config.yaml
num_attention_heads: 2
norm_place: "pre"
rope_fraction: 0.5
attn_scale: 0.0884
parallel_block: false
warmup_steps: 200
train_tokens: 766200000
dataset: "wikipedia_en"
Each number is 128 + 24 x the weight over its row's rms, rounded and kept within 0 to 255. Layers, rows and columns count from 0. Numbers have three digits each. The size before them is the row's rms in percent of the matrix's.

# down: layer 7 MLP down (transposed), 1344x384, rms 0.0553, rows 239-307, columns 0-95
# up: layer 7 MLP up, 1344x384, rms 0.069, rows 240-308, columns 0-95
down239 090:155094157126165143124150122117144096137140134184122140121096130085121171120115128081093109108115149135108135145127083125135146150075135141150101143146111177053130122122157115117146144181138112122080144109131118125103119096126109146128121123120114135092155123124126128151167112154148095117
up240 103:144120117166131128134123132118115129118128134144122111086147097142131110145162090075119120095164126131107142132115093119121146089155114100138091156149172119151131109139113107150105127132186106129133136135086103129173083144101091108155183143118143164146151119117148121093117125143111145101
down240 093:142158111139142194087147137128084138103138149097127163082102134164172137109199142128134114123135122168120153144154157082148143130118135112140137117138165116107098115106112070135105119138108150128139151105128134127160130146121118095136101085134146117124144126163131165122128108106138129084
up241 100:116138155127137111160128153131103132094102140142104168153118135139121099139100159103147103107141097117117146152152082159119116130145131079151139106114119121132149138122092114058115136100124108080132148088083101163103121138150123085121158163150139151128134097147119102131119142157135137139
down241 102:158130091124131100099106132091146192137082141108143108153107126132168130124111118144119172118122133128163101099146153099160097198117116123167124156127090158154107176110148093087155134133151170109152157143154097111162139118133130176116080124084123144117088103163106163131117128081125147154
up242 107:142142109154166125107121113195130143124149160161136099092101069095132138154125131142142119132093123133144105137135112146106153154076140125134123113087122136131124151113107135138076137115212133151123114149106108116099136097145150141137125088127094144142133161131121143129115138126149132098
down242 096:127122112143129125143134123138101098138134121099095120131144111164118129118111149152129119145137111094162128136082077099116155129088136149117139105133129156134168161131092111085119184110111136166170125123112133129114092114115126113110156098123117152088155092132100110113142147134137140161
up243 098:145163150137127148128133125136121135142166159162148121114127097135135105138114125143116165130133132145117156092139124158130171138119133114106116102125149118117145076128123148160151166094127100093156105128145140164114117094176157158130113151075139121113109140103089157114089132156120150172
down243 100:108099122163151199131120116098139113103146143144098117122128124152146102107106128106121139133128163152172057135163130095125167160127126140117102127164157104159142191125125110122157129096069106186100129101128104102123089119127159151149162115141141148158101111091117097142143153120109092148
up244 103:202124137169127141134133128129133104141138139123126152142090153139115130109154143110173163116106106038127106109112147120141070139119096120130128099114092118109091122136102118108133143118137113106135133113075072131128119108121137126118165108180129116144133127121210110140110113081127130096
down244 115:114130109128155112132126139088125178141160115150158118108156145128158168138136140151101104144151166152130141141153125119114163124093123135140128146127118135096134124172117088096116131123122109168124124106150120109142184152115122150123096095115132143099131132123111153137087154095120126134
up245 102:165108149134106125116135175151101132127097116127118116145152149116142111144144126123106152114149113115141112143170134190126142112167148150093099120105099134103136175107165105166111098125133102115087135130126121141094162139170099138139112105162116124158090203180155128111117132079140103162
down245 104:139122123145122133156166142130161128156119100091125135115085136140104104137153090077133145091139098110158173132097121123177117109096142099169131101124116106100158091120069119142117106128092156192123101123134104111130107077112136116152145085070128098151118120136126128131121087148157111118
up246 102:113142110084108135107139116123121100088094122146130115143085156160155077129140101118126131127123117170154149130141103145141099140142140131168114133151131130170135126094112149096116124107164100144116110120115103121113144153093164089108179129117164131126120122125093107149152123131139113104
down246 097:121084101106118122116152145167185123112094121130158148115151100141106117108162105100169119147093118129170100119132096120154175143128130106154126158074158128162135112139128166150127122143098078105142103133149112159139098138123158116150085089134120146111115155144048088101134123111111112094
up247 093:145115133127111083110086122151100151158145117128124096088063131124142125125118137176152132126096181142135120112097165130118147171120130117117134082130136163154145127144101130137148164115145151189124146125137124145156122135136142156164126176072123124156150142094137158108099121143104132108
down247 110:149077174123163142101115101106124110155126126094117112097160104146156142131147137119150120164115152120144125129125116147087140144095152131114131120160130122126132095174140149107116127124149160154132161120105127134153166112158151136130127106164108152138077102094133143173129134102082115127
up248 104:142129126121143129106106106144181117084095119105139140108131095150126124126201126133134158120145111165184142137135077166122105091121132105187172102155120131111128121133120139157127114129156150130099141114079127098141155117117191080125088111110139131121154123120093157163113155153128142139
down248 100:119119139128144110117104112130150127173168162121119152125108161145111138076086104093121117160155141121129141132128125104119130155095148144147096137122113145128108117102163137170096123048127141122178092145127110132165083124092153137155116146152099089172156138073105172146189115126104135134
up249 104:118134134138161147113122141118090159114118152106175119102086136072112116174120102157146158117117128117105113124185141107129151106131061103113116182070147108166106112128113117147143086109101093073158105133097151154087147133118120125179114165129118135122166071116107127176125157127095119104
down249 099:092136118112140149181143111112134134074156167124140151152129144148153113111086145094115137171129154148171104114110106169107131093079123116090153113138089121102100116164122104139120153121174109119121082135144135097130112115111144184160149107145129100143103073123115149115138088135107127121
up250 095:122144082107077130094112112122184158091128136126141147162116120123167164110140162158065141160153137121110119131214094124137147121159084114171151131148116110104087144153130125138158123151090112110139117121154103114143117122105102162155107120103116167143108087126143155129095144104142143140
down250 099:150144136193139116140146119138171140126127098125153139148138167125151134148094128131145123130122146141118137134112155120173130116183106116116145133194126113108103144146118123112164084133163136130142151133083147103143112148138113141106141104153120123113113109148161134156144166172122123146
up251 100:171153165154130144093076134125136120108102146118126094111167129163131188140128157149152123155142113130119166120148118146151146127106098122148136118114165148104091129115104148148073154113104132154097117128142129130115092106115141146116084126089124115121167143123121130080158143150128117117
down251 096:114118130139158132084077123166147086150128163153143109141131125068128094142094123189123120132136112114117122151139121142083135142117099137127161159094148161151144156104146076144112151117121127105163121108119107128139165112127128114134115158129130123139118110154108153150118139103155124093
up252 103:093156144121120136112131167130144123122125136156127112154123161132141132122110149138119109135129117158098158094126105148165158099145155109124121111125144090140116118150110139141098079159138086118107135175099133110125083156143121145141132159124133172142169181113107075104077173131115089145
down252 101:099133145119142113113118126106165154134089116108130106143071125144066118133111136109103107134126118138103081131115138129181145118109113135135120135104133140121136140125120115120136118129089101088115121149111136114174152133169068115162136132145098090141122107107111126091135124133106130140
up253 096:136144127141140128150155132130163160139129159072100104108100112111127130150108118136085144133136091125117114125156124092131174144138097116120114106101116102125143130108138085160124087142178153123102128142114139089098112123127152083114171129100144144092158123127099103093120135115129148091
down253 092:101141117106130117101141137133120123142119118108174138101092121130087128142093134142165113123127108154161155153109140142112159136134161134130146158105136101122092131103133106096114138125103144111147136108096125143074108131131145139166155099126153133138100086114140156111172130117123103097
up254 093:171184132150158136129104183141154114155104131105120115116142165147160142110169105109128156123134137148126145098077125128138133169127133130178133159138093118130091163100102130122133117089135158120112144113129114133119097133146170161149099129137160136126106119132065117099125133133148144144
down254 097:159165069112147071118173129118110085163132129146179155139116129115149126091148133116129127122143110145114156093139156110139129125140121152125154090174176161127125131141158127119134154148108155135139098142116142126126153144159167121126133134162098139139099126115149107120143120113087125104
up255 096:127095106135149120128123164109168117165133163111126118075126152083130110095120126147143130134176117087131122109166156097153153148119138176107144105175142128153109130110125160105149091184136091135108091158126128090164109127100120162129082073135089140148127134134130083127122124128118117127
down255 090:112126127133082148121136104155137116148144133085109110151113163144143123125103114123108171122149129149106110138149155083129144128137148099119125153150096135152119126096129154104142125113125122136128121099114075122114150181132128114147154174108083120138178138103117134137091119126163125069
up256 103:123075160127158127119100153072123105161148107125139127148165126106117123116145101129128149123149101116103129122134169120148163193142162129144095105131114194109104152130080125128123144103142156139117102122136142158147090118158111150113122144151117088124156129164165118107152145078106148113
down256 096:141120083097135137122110115129146156177139123152143113144131153124129094134123142092152088125124106152136171148130150149121086103136130165147080100127163116128092177101137096140110143126129151144112151112152094145137178128098167090195160146136138102128156130103134152096129114156108150136
up257 098:191127142086132107123126145123145136118159140133138126118124134150168094134113134107120116089083175103136073139143128182121155136193127092115104100138148127148122179119135155117112129087138160136117109149141134145130120151168176098109135120116138095171122171101130140135108077119121162089
down257 101:122112138162096125139126121122096138170124138093129142129115139171129166152104126116085143129098150127132148152131145106126105143151146122126161146129128110182108128110127125149120113113125145104134122101151163091129114122104126178124137099122127134152163124141069123093141171141130100139
up258 106:120126177117163107152148157159151153101095073112123163113125172097139112117135158127152111135103113126125125110156171115144134111123134088101103101188116147135121154097151117124153122087188136123120096108119094123119118106162123156130096136107123129101095105104151144093091087094141122105
down258 105:159088128121138150109118146154139095121131105139111133107163161120107117126155118178155087156149105128129108088151130117065151092122122102139141170111143151156138161123151122135161122120200121095100103151124114132133121117135120151108152148162099129142145105113107120106121123124136158171
up259 095:156102110197142151181120121090121150160111112109137097132109096118112097149173156128136151142110169146150123144132163103102092144135146147117097118126115135116107130169124125142131129140129084108120144143123158129096126124109141146133153182139118081148122111081125137151109119135116114114
down259 108:155138130108171157118095135118195147116145118148117146115099129112145097166112113134107134129146160114129115177135161129130106152109114135177140097130147115119140091169132141160111153118132145134110158131109140114184140112189107152137164143127130154143091168089116102102103089116104156103
up260 068:129139105153115145134148122104141098138149121141125099117110140164134123098116182137127120127111133153141131141136108105124185131076128115101110108087161134109122138118123069082106130141126148131138139155126144144135137112180145120140077100147178153102122145133166128120139151119175176150
down260 121:145142126133149126154125120139115100138116120162115140124120155126114125137120116125156157131129140142114162131140108119124118118094124103142133140144127135128091085144149131159144145154124114121120151094119136115136126124118107136129150147124143154148157122157141147140154127128108122134
up261 095:094138139139126138089111147120125153154096124125113134084147139139115122097073150098077160163136151157148132088134128138104132081128145121132146151139121123137126142124098127089116154136089086131105172110102122101159149126091144134127072173106131104140088146143128135095158133131086134141
down261 094:146167153151092108164120118129180146115114139110099072111091085167105078152170121159133083106079106107135115175135187134125160124154109131094119149158089116142127111115106159179150133145110144172087145126144094129125137104105107128134133130125100161120041104161119158173143140167073105123
up262 100:085120157149173086127152151137141121136086109108123129125129104137110110146120098157110108135149175135113141144121105097143093105157096104143107145107134124185140157148138129099146124109145097100123135099107120133159184105105130093135069128104105154142135153141106118110131170171178128164
down262 097:114109146150105144120109140137141143155124125140127129119123122109145113112142130102109140128107138104089181104137092115174128163152150168106117175069114088099106170105123119109118126165181172135128159109136144112150148106163168127112125080092067168136142126096118147136121145086117141132
up263 098:146151110106143106134090144138145109118150137168108108149138165155127125104091121160144146117165133074124106128099130118116118138080099117106126112138073150136161120124122165121138183131123161113164111138079112124108100098148118105109114144143075124119139125167105118133105152176157133134
down263 097:130130101132144134108123104122179171105138119113110153132081121082139116106133123087090119115150133109115107152132129152123098131123101154145091095153109111176101141141135139115120146141139091116133121144159171118133135159141126129127146131128131112100177160137137141119137136135144158167
up264 100:182121117110116159161112113102184109106125161113168137107149155146093090145151125116110126095119121160130111111125138100167132130114144115144128145145089090114159108118144131144159140136118180129132142167111151138118176141098091129130133139162137144136136136176107171104107100133192147138
down264 099:112143142140159110141136135128133115132089139138084125148134158133157141112126150106099107110132095107123162105104098112128112118105083136120123096154153122116102157127137126149103100108147116120117099165138071094163098147163129168188099136129124109093114146109153130155126123111150125138
up265 098:089124136066134125114180130097114184142157140132106137158138112138135128117146110092115164136119162113106150122109127144153149169158086145138111124095140144141110136138142164110175168159049144149115143132092120131085140113139125116107106130107150132122092074093161149120147121100129083126
down265 098:106082141104142124129121119118132080157125124128204182117111112137136160110125111121096133096147123122143084158145122118139128092130122075120072165141090128154138164149116077140150120131166142135120105134155132083129155099143121132135136112121187131161157168106120153099120139106103135129
up266 097:113108105098090153107120106083129133137143125127117140090140097141117095133133086170080160140170153123124123126120147117102124122117097138143121133088153132125107104132125140121101108141120132084170127103130154128130164142170126161127139123121094136101143098117094114118136134081095142110
down266 104:171132171156107162170127129093131181126130121163093114111117146132108119125093129119137142135169088121115154157114140115089198106112145090150152166151135126118118150130108117148145152146157110126115134090110117091131141127144148139110195113146135146141141148113175144078109084160127090140
up267 113:142128143135128119111110114092107121082133129165122061120131109126125120146135130106166127100136102159162111111148121105137170133126139141118129151070154115138129134119103208141134150155139136127123127150193097159145116150078136134158148149102170135089172102142127173124131138112153117115
down267 095:088104117124150124142111091125127097135151105118106110138103092111145161116104131134117148084170146116112088135161099138138143114135109119109177082105145118139139129140158173130104149145133115143144146150126159148169143130135127077122116176103191138123145137138122155126136163131097123102
up268 097:180136130164113141104135132094118143152118114128130128081126177126152132140133074181108112110139146117134113135104135117157141166133098112172141136131139123143107114116084164115123149105140166129132123134097119133073096122117128157099089103131114125133137094177123159092117157147182146105
down268 099:145089097154133116144114130112147132114129073135132183141164118161127120148155135107148083115152121141127095120124148172130136166144103158128127100133147105135136130118132133132125113129123083178126136131098098109153123132163142132100126143128101124142103141132117145102150064142091130124
up269 111:163129145133152149163136118172085103133154125137146089127124122163080128140099090111133148186079103101137094088106117107110135159163128156144164121133126128155171107156163127114144139154105145148136126139087137155145121098120167098093122106147096109104144091152125102120135110110106128133
down269 091:136106167115157085152152086122162109172107117182113072120132127172149120155112122104130137133115162184169145137139148126123108086132108098113112148127163127133136175130122156118184146141106144129122073124118118125125120105165133080192106159133144074112128145174132120099124164140126167150
up270 092:084113130164114127108170122122124139070115153156109102117129170137107121165118143130119136147150129103148128132095115097167092116081138160134156128123171073102104118117093153139104096141167123123136128144138093117160172098128136153110122150128129140062154107084130116124131105132140108109
down270 101:140141172128126148155096177152127141155155172119179093132156077108158168150136122139146126130125147151135113108131112130174128124117150136094133135118134109105183160117143117083139135109152141151134119141108127160114117163153108126128093153105126120136132123124125114116165127143163154114
up271 101:102110112122107079135139171138102136182161175105097137146126161149128133127158126142103194103105139133199150083137119157132136074139115131131126127140147139159100152098126135108104124142090134163117136159114136123152120128124122152115096136162136131085119138122133135091101123167135157122
down271 105:117102166124105111205099143177096146116148105160106120154124142122065128126158132179113171138148131125110157107111088148143132130138075124169120179171129091120165137117121117121101157167148127123098167148125138115127166140089152125155168099172151085154152119161124120128135183146113111172
up272 099:143120107133116142094115125116107134139093110104147115112141162155169142096080138132140182116139144132118081141074133089117105125101086120117141151107133137114109131133153120109061139089133140133107187100130142172156135175125156104085145145127114130115157134115128156136133116119152137122
down272 097:162139122066131111124123145126113120151146164127112129105104078081086136127122135123125129116091171161076114148161118111085105134145135151137120147156143140141107140137107126139143086139155140086147151106131139092138131101168119146110139114125098124146119143078142107086153074169153154130
up273 090:107112099127082118113134139118099092143111108068135166132129142130127112091131153123162101098121156130140079131155157176092148172138145144125142124098117119140110173112109108126120146107140126180120123116156134137129106134204119129080065105124077146126139157157151140166121116095150106135
down273 096:116158113087130181157170145136135114154086135157120134124120127160134159134090114151107188107074151075106138119132128135078123135128086123132127144144114082110156160109123129129176127132124130128106140087129154156158146125103134142153132176174115093144148109129098144090109165101129133158
up274 106:102125146132125102132115137104167103113114089139134096131135113131175157133113112113085127131141146139120143109123109193080091113120175150108146131146115140124115118178137154133096135108099124164088129117104118165134125127111103147134102139161107148125120134094109067129175153158136165106
down274 093:111091123138127136124168138139097112093160147123129160134111144125148085103125145092143105144146162094144121109145160122082117141082116169082119078106148180123111108116154118129084077135167120090087116155128096115145111133100115147066157096119124067139143139118147128117156098121145127122
up275 106:146140118145103116126158149140102143098078115136082161132062068146129089168092133114146122139149127166112136140116144065172148126077133117111143141095168100153125124106139133151103146151113104156164102155091148120092081123115142147163160164110153068098138144106107133155098094159143137115
down275 102:126137147141153178131149144153132100091091125133146149152105126133077150135101101151108118116128104136148158126106114118136154134159141105126155134125103136120097130146106120091158160173120142139127118095122115127133130155104120154136096147103153101100139145151166144114051156155131141140
up276 102:193118116166140129164131134102131142110065117126152147143099157117142100107132157114110094125136095150153133127143146089117157101136140133112152110137138108164136139064154197108129146113124125131126117127119145125113144107090136124105083125170117127108154123105125152153087088133147118124
down276 098:132137129150101087116128157133104127112131123130161140140121168128125161150143110114108112108165101138140125118157089104139121141126107148143120095135118127089148129142121142133104102123129102101163163118164131168112140147120165122167120155109147141111149145087171143151131136108116110163
up277 105:121087139153131136084118108101119132070140122150106083101095160106134131131117139108118102140107109097131160117127150126154104169098121106124119149104131132132183113143136106121178120160144153114136129139153121109130133156098074144116123102147154124126120161154166093110150110182155108123
down277 103:141136165102119126120154126117118138152152098129101163127105117135107087133125134111096112117084177105152156108145146130100108100143144103146145098099110113153144138112102128162131097095121139102135129133147119094089110109169151155096135136123122110153091138139099102147173128138072170076
up278 095:129145159152116085113116127197112144074113171125148136110105114114148093136138147160120190154155132110122092106101125160143103092125114122133141130138175155156136125094105121113113139128138163154127083128143096119120140106148156112076141080137133143178132091090098121142156107146153138139
down278 101:126171152109118153155118162146168108107141075125073114100165087163142145090142110096143138122064090144115179085128140129116081122169148162106168105148119146118157110161097105135128140148116137147104162154070135152112140075080162127100119134116126141145104121100153134157132102181125120122
up279 097:122135137161136134105133120133120129139139146138173135117110154138115137103148115150142186114118134117110134182171150165129129110151096105101076096120123152115145113169128107154150107149138121086118125181144123127142131151094115098138114179147100095115127156189143134124129122145136121149
down279 102:155138110137142107113114136130135123143137087155117143108126148122140141093122147140135104178119129175166176176152118109164157114110169143170129094106118126126074134156127114158171131134163138141132091163111100122135097076112175109105107131160091139135120080136121128138108139137157138157
up280 102:103123122163150083160090110107131101118115141128118123150160107146151144103113110120139084107047144094108138136114091146106141117116135144136134147124142124124194133158142114114111105109115158133113121168118134100118120132124140136125113078173133136090125127167125133160140094091092126123
down280 097:118116154154139120103121097124105117126108173132152112158128172132133148152093114104164151109156164174146119111120137143117138156120130098116098121067108161100134097102131073159151163120180100096136111172142143124159107161114115153109164133123104137157126086151176113101145145156102134150
up281 097:091151140133119104120114101140053140148140084092177164108136140134172123146171143120177114125094116133120131120150131132147142159182119151127140099110111159149152134120122157173137168110145121147168137163130152178147102146144145121118179142130129127119174129124166120117141113138141144142
down281 096:148129152156120115106137159118152163152168129130175150155113145125124135129102124114116119159099146127121117115172106134165072132091136135121061080085123112086132131143109139125168118152172061118092158127147133136135086158145123145091129115129159141121152107128116134136126100113173166106
up282 105:132160116081120120132109135134117117100110134134107128121152173121151156114132184103105131081134115096132148119135106113169105118109150137160140111146132128121141174055153099171129130168106110133102186129128136129119125089162106143140096134128143134106112182166126143160133106103099117139
down282 102:096158140162128128109121102128126134162143123097134163120119133156142080123080073161153121113115087118154131129125128160107145110117174151126167123102131114123169139093142089154138166193130116139191112128078121107160144101137085145125129151159135134142103119122147109141120126145157089146
up283 105:065145157122086122145131101118152066087097132085180130148150133067139143110119155158131130137157134154120095106126129127160167126186133135123145148129172103138143143138134136107128068106099143168127112117102112111103094134075103103148097162186114161127137150133121172132106141120133094141
down283 096:149064150109083137139146106107143139175145166109073175168093133099131154098139100150102149137134135092105112126142079105133166142139150128126108126082150159128133152237142147143153135173176114144178145122121112148108113157112120181145093132135124104099095158175111113151155093128091107144
up284 110:145093096151090139153204118093126132123139151115095128119090121147155104103142142114172102100154115090125126142131142113131149169157200164143144097102107112121182124092137109144114111100091137157066134110124104161145167129133123144160141121126139140128130069128129127105131087104112140144
down284 105:157119117100127102121140155155099165136139148095115145123074136080186162137089122135141130135121132158125125096131148133134097130108131145070121165115105119176137152118116150144106149133105120121165116130163135133125154105102138144098138129106170140140101104110113124121101161124107151140
up285 106:098181125081134114169157111103119125114127148154116134148116100146144154093154114095140102122166160169130125147136125150109140136160111133134138081114105130124177131119113132097161125133116096143131112114122091143116139105136115126175143099156162113146162099098124107125145074142178154138
down285 098:138126112127097134157138105177124135129080164092133095104100154133151137163139138107094103104149157152138158103143108102106158091121100088140179083110090122143121132089114142108164136133129129112104137083106124121147152139134100111106177106128157109134118131153119144111113114131109157120
up286 101:125113146139141140147193117134156107110156125113109126146088076089101115142112171079140156102123109144115108095150115125115119164106134124149135178147115101112127137123097088096120154135148118121161085084146118141127151142090136166139096093119115114158146086123140113104119126117133139139
down286 096:096146157177123090117105138094104145080136148117143128145110092137129127133189101157132121106142150119131134149084128149142161160167124133193112156105113105161093136126128140103140132123164144142120074135128125192131066168156112112131098133120154151145125113097167134121137104128085110109
up287 105:189103116139125115135122137143136126125121091153067121139135108145109117147118114083130104139111115119120151165096138154097107129133127197108132145149135118110139127078098161060117143098140145091111128144118116111113112140120116120153101093080112078103115116142138146128095146150129122092
down287 091:148104128119116114133161102087109148146075143144116101060096148158074147153109064124108093100106102132122111124089123120128140167131164151126149142131103153145090163175108138121149121119132109148103140136134086129153151102141109110119157132098085113164130143134134097159119129189117133105
up288 103:140117084111114156139141153156081124121109126161129158096107181150112127118167142106196088110135089139147147127128108130137142129133130120141102091129162134139127203117114074158112119154134152108157205131129140119103099127134112148150121125123170126141094138210168102110110102112110097155
down288 092:156132148145118108128153164116123146122149151089106098075081163126147173138128148128169161158098106106181146127122091105150089128137125139105147112101143125123178154112171118095124131107136168165131117120137158105083123147136124123148160083118071104145165083133155096123109145147139094119
up289 107:091097107067118176117111133116119113125119143119144146120084165153136182085103137116182134185131189145152144122118142125169132109127116116152122138111088164132121149145122075096080149090098120108118130110141159122099159104143099105130120106146104131153123106116101089131153129126126165124
down289 095:116169148151171146077153120115111149145120142162170156092130116129081098158158128176114136119109177140109144150124144077095123112141125142096131133114101134118132097121074134139151150108132114103086104125182173112089091115166091156153138157105127149160099139098089137083154162104118130110
up290 088:104149132101106140117153127115112150115123067131102132140091126076166126160109132111101109138151121075100115059104095123138135114097133149085122070156114149125088108137096135127082155164115110097134115163118106183122171144157153147141073139118171151075139113140125084099144135131140130117
down290 098:134100136148099159116139117095087163097156121111181115117172124140132115146109129113118145138143136167146128116151115113106123131153136127155140154125094133147140137115091093129124150142098097159095166141157148127091163142123122124128142128121100090158111096140135135171132138157095116115
up291 094:114103086121138156105112125068125135138148150141126145138128137136073128106115130133101132096106180141101152130124096123140121132116116100189157132138149117100094143108145143124133123113143153112101128134114117108101146128111087128112143123087127147102139118104164114090089136164082133134
down291 108:123130148112133070114139122124110127166128075134142110164099112133131131107123113121131115161134151157111123134108113140149118134119131106097133149170119129131089129145143116106150162130138090127156118136106108163064133148148110111116102131134177166151150103101080151126139125136102142118
up292 094:119119126128138123137140131108128123136150125080145094156128123087139114124141075103101130090110118092127116052159151077103114134083146128133174159152109128146100129160132141146108104118132110133116135129081122163088091094108123133131107133200161148126082142152096124119137086146149129108
down292 090:119090159132175138121121148123112154156134101131125118157136114152095113139167141141107127147104116085150177158062120147091133120148121147096127097125152105143120132114123154150164141154168140140150109132154162173136183124159128146134120116127168094105109105115100106093128108096110124169
up293 102:159124104124156140133139135117165126153158111141112144107111166106120186110095074120144094138101118168146125177148105142137125146141127115132126135125144119101130158104120158109117099130130092092133101125135102123103103134138145119130100143125156173130150152133092103155127146103136145077
down293 096:132153140128129165102150132128122106140091134142165110108136139159151132149131103174136099122131147108105128109128122121114125103084163100128161101086078143126112163087131146145105114122164140157111107125147110121125171148180116161131150116142154154176142092139168138187127127125171108172
up294 099:154125178124076150139107128087116095098131147158156113089162134115080120114098180159137147158152152178144149085157141092080128126163105149087115123160112140141133126124135117163141146095113130132136094107121108142172137136075142095133127098156137084125160096112151131132119091102115133104
down294 099:184124122130151142148143130141113127124116122151123115130129127120170157164142160136135127151096129155121094127135094149077146146105109105079152091105166160121132123133140157115147165123110169142155118099098140138120082103112075101122132146112114086106121120153105132161147151107135119125
up295 097:131131137135120149140110135105070160169117124109125106153162129149135122144147129158115113130124120209130139142155065120144131125141092129107110146129085157123125161122117101092147040129117146122130111118186129119113136117156145146126116153146151149167085141127087086108132131141135104100
down295 110:133131138093118096142106131135131146119127114076118104151166108097129130109108093156127096146097154116138143101143153136146139103181127108171120137128147155105137195101118152135105127134071143118078160132125140110089099139161113163116171153132117134104085135141122143128098149132180120140
up296 104:129100127126128130074097152114119102135086147121138101094143167127146133095134172156116193124143137161097126110148182101088101130117102147086141191103169100130080123106089126111137150088089099123114131169134168154126141117128148181127163104137094122158107100113112119131125116144130110118
down296 090:139173113127178136143136129155172122120125103120124127128167103145113128169095139080180126116123136133155135137141158144128130125103161131114129128151187097124154125112121088170112105116089119131090140139157126102098125114160145138131113095120178152109126146135140116143109114133117153096
up297 107:116093107120194144100083118095131111116152116162118120091146131144110113099136165100106107139102084137125145079144132107111166174135118173110134145110084148113132141103103087184154150153114143113094092133124133100122107104125060137154074124136095113119147140158130148144157155153117101126
down297 108:133121130170113136128111146138118122103138152115096123121173118140131116152152099139143099108115093108116139111133105100152153122147156142084133139148100122159151121130139128150130120130130142122124152106101146115137143144114120125112116109067148099131153068124114141128122105164129089162
up298 095:135141085091083080137169130101141107118131152121095112065141121145127157169076096110133109149125136174139122101123123168128131101147133140130116146091111079139195117174130171139152103122099119150142118123145110146138145106125145122197132165120135145141118143145128132169161173134150140107
down298 099:128114093129072134123101149192125132171126107108138196098143153121143144142142120130149167129128115144096126114093172135186162120144103143124155127150140133144113103139135132115116157099158095144139139094165166117154112067151161129139122124137156105131128128151121107121116117166145140156
up299 090:139089155117082141109136102130128086154141132125137167158096135147099124103101136141132072116128142101093150103160122112138095170133130134156096150101117115152145179061137156127090118157145103126112122121124158098092164148161157135147106138126177123144139117116121139147100161122131120159
down299 116:140141139131152109089148152131144155131132140112146100114143114139134138136145085144126130130143119189101150165114154124151133144170160126097160119161097122126108128092141102136129170134116094106148131162133088096136158095147139110137102082121150156113112124112102173106085160115107207090
up300 102:136113142134130163165113102124125105110130140124106140082175119107101093113124122119139132126097125098166114139153151081133095105128134107109106148150115126113140182124107140139122155115149142148113150103123144133116100128154124116150134154141133112094128123179157134125082086083148131133
down300 096:104152078123153115130181136120106137108131170163135080112192107116138094157085155108130129110161138112141087098112141131107113145113111115112120151144112130139143138128095148132117134141130143119127137112116173154122112138146143157132156122170073121141097100110107086122114132150139113122
up301 097:114107082153128102149112134116141138141117132125184108142163119152175151097164118151159127100107057134171104116157103114099130183132119110119169127139094151114124150128173125147133101125104154157143180101129114086080125134122115137138104164110111127117113118146115114113112149122129099112
down301 098:100105129099128125089109094121146161158108146097110115140158111052132156078172104136121131123096094135157193158120164136159201139108149116131121106108142125084092108113096098135133137142139128116068125113141145170129124119139125120112106118153083161135158135110117120169120135108141106129
up302 098:123118102142120118130132127194143150101101137110143127122130133101120129156154130127130130090145137103108164135111117171140133156076097145163119219081093140105115196183145088174129154103136179159126164110174132113133134113134116143142125105132161136130161124152137141121124112140152122155
down302 100:115120117113090160159127112101108148140138139130101099087096110155151130110058134167117096119132136109150154177133091138085125091117127116154143157121090114127142108159123158146146128115132108118132116149136187153123138131112157138190149135163152149116086112152152143130101133113131158160
up303 101:117125113140140144170058122124115180110125145114136089091125099084124128109127092145135147123123158121157074122171153154117114139140135170132137158138115116108094072160116141132092122123090124090128127096119123167121120112179111131118125152116100153158167103142099110167148124097131131139
down303 088:115141111127100151112167157122112085115075067126165136135110094075128108129148064111150164137141117158083148125120117152091175151134129109111094119088085130148084095154122140153093149139085148137102091105131118126112123090127123144157166114087137155161120123110155158141110108110144134150
up304 104:099145145114193096102134135143106090121146152083107137104130150098116117094129146103165108102153078150115104100141149192139157141155119104125076115087122127091153160116117103109150160159153151151096123108136106109110160106101130109137128132124124143100074110128122134101142121105119130097
down304 093:129074138168097170175161144155148121115147111130112058145117144138139141137159155052138142131103130089140089140133101166159124124131099145114126115142088125116128122131077093125112133116145137142118116116134124093136108113081125098126123130096120145107139179148080119131129161136144159103
up305 099:128108159098147172115147151101098148154165146166068093133121151140111145167142130114137114108111089119086156112156088099121130152090149141156153142135086156125171141139120156149110124176136132127136117085104141096093140110125124107144144177150122150130088121171152147118150119158152116178
down305 103:155147130127129100184107112157134114139111139126116137150124159171131101150119084134166133130113118187117118137116149125098167133101140147093115168126126116163133115137144155126131136124128102157169126126107101134109096090127103122092118102109128115179110147169118066130115112144157112166
up306 106:130124134142121110153119181110100106101113119126146154128129134140083163204124145144113144141152126103152118146120139122116151103113154100120172130125115138109119137111120166137123121160179139086170101127103082121123138115152130127171106120156104143152064149132153135101110132082131120091
down306 093:113105098134129089110130143163127148097160059106116144137138138131106151123136192141092119150114107133107107126068125075127157136103161141125129082132125140134139157131137122122122067144145111119108105122158078113078160154120090101103098130124130103097163155114111140136110122140174139141
up307 106:143134137182144129077199104144075118120083109156184112111156122128097100119128124171165150154109099125139105141130180137117125126152096146152134135088137106126140113095124141110128092141121171117133135151153110115119125119111119109131084131141129149120124171101124139127168144103129127163
down307 103:117145093115120126165146121103092164134185113121170125115084144140132139119163186129156100086128134119098138144069144071118141133138109116118102155084151122091116122124143105126137076143140125183129126140123130134170101137108115165142133135153148138088091140147166109155121190128144155101
up308 092:102109145150089087121110126109117143149114140126129120150153155124125160148092121135097124117124142132092126101129108128098113140166127106176079101158139134152137125129116110137091122121104141103110144145107076120147105156153125138080122154128171084154131112093131141124174137091106107132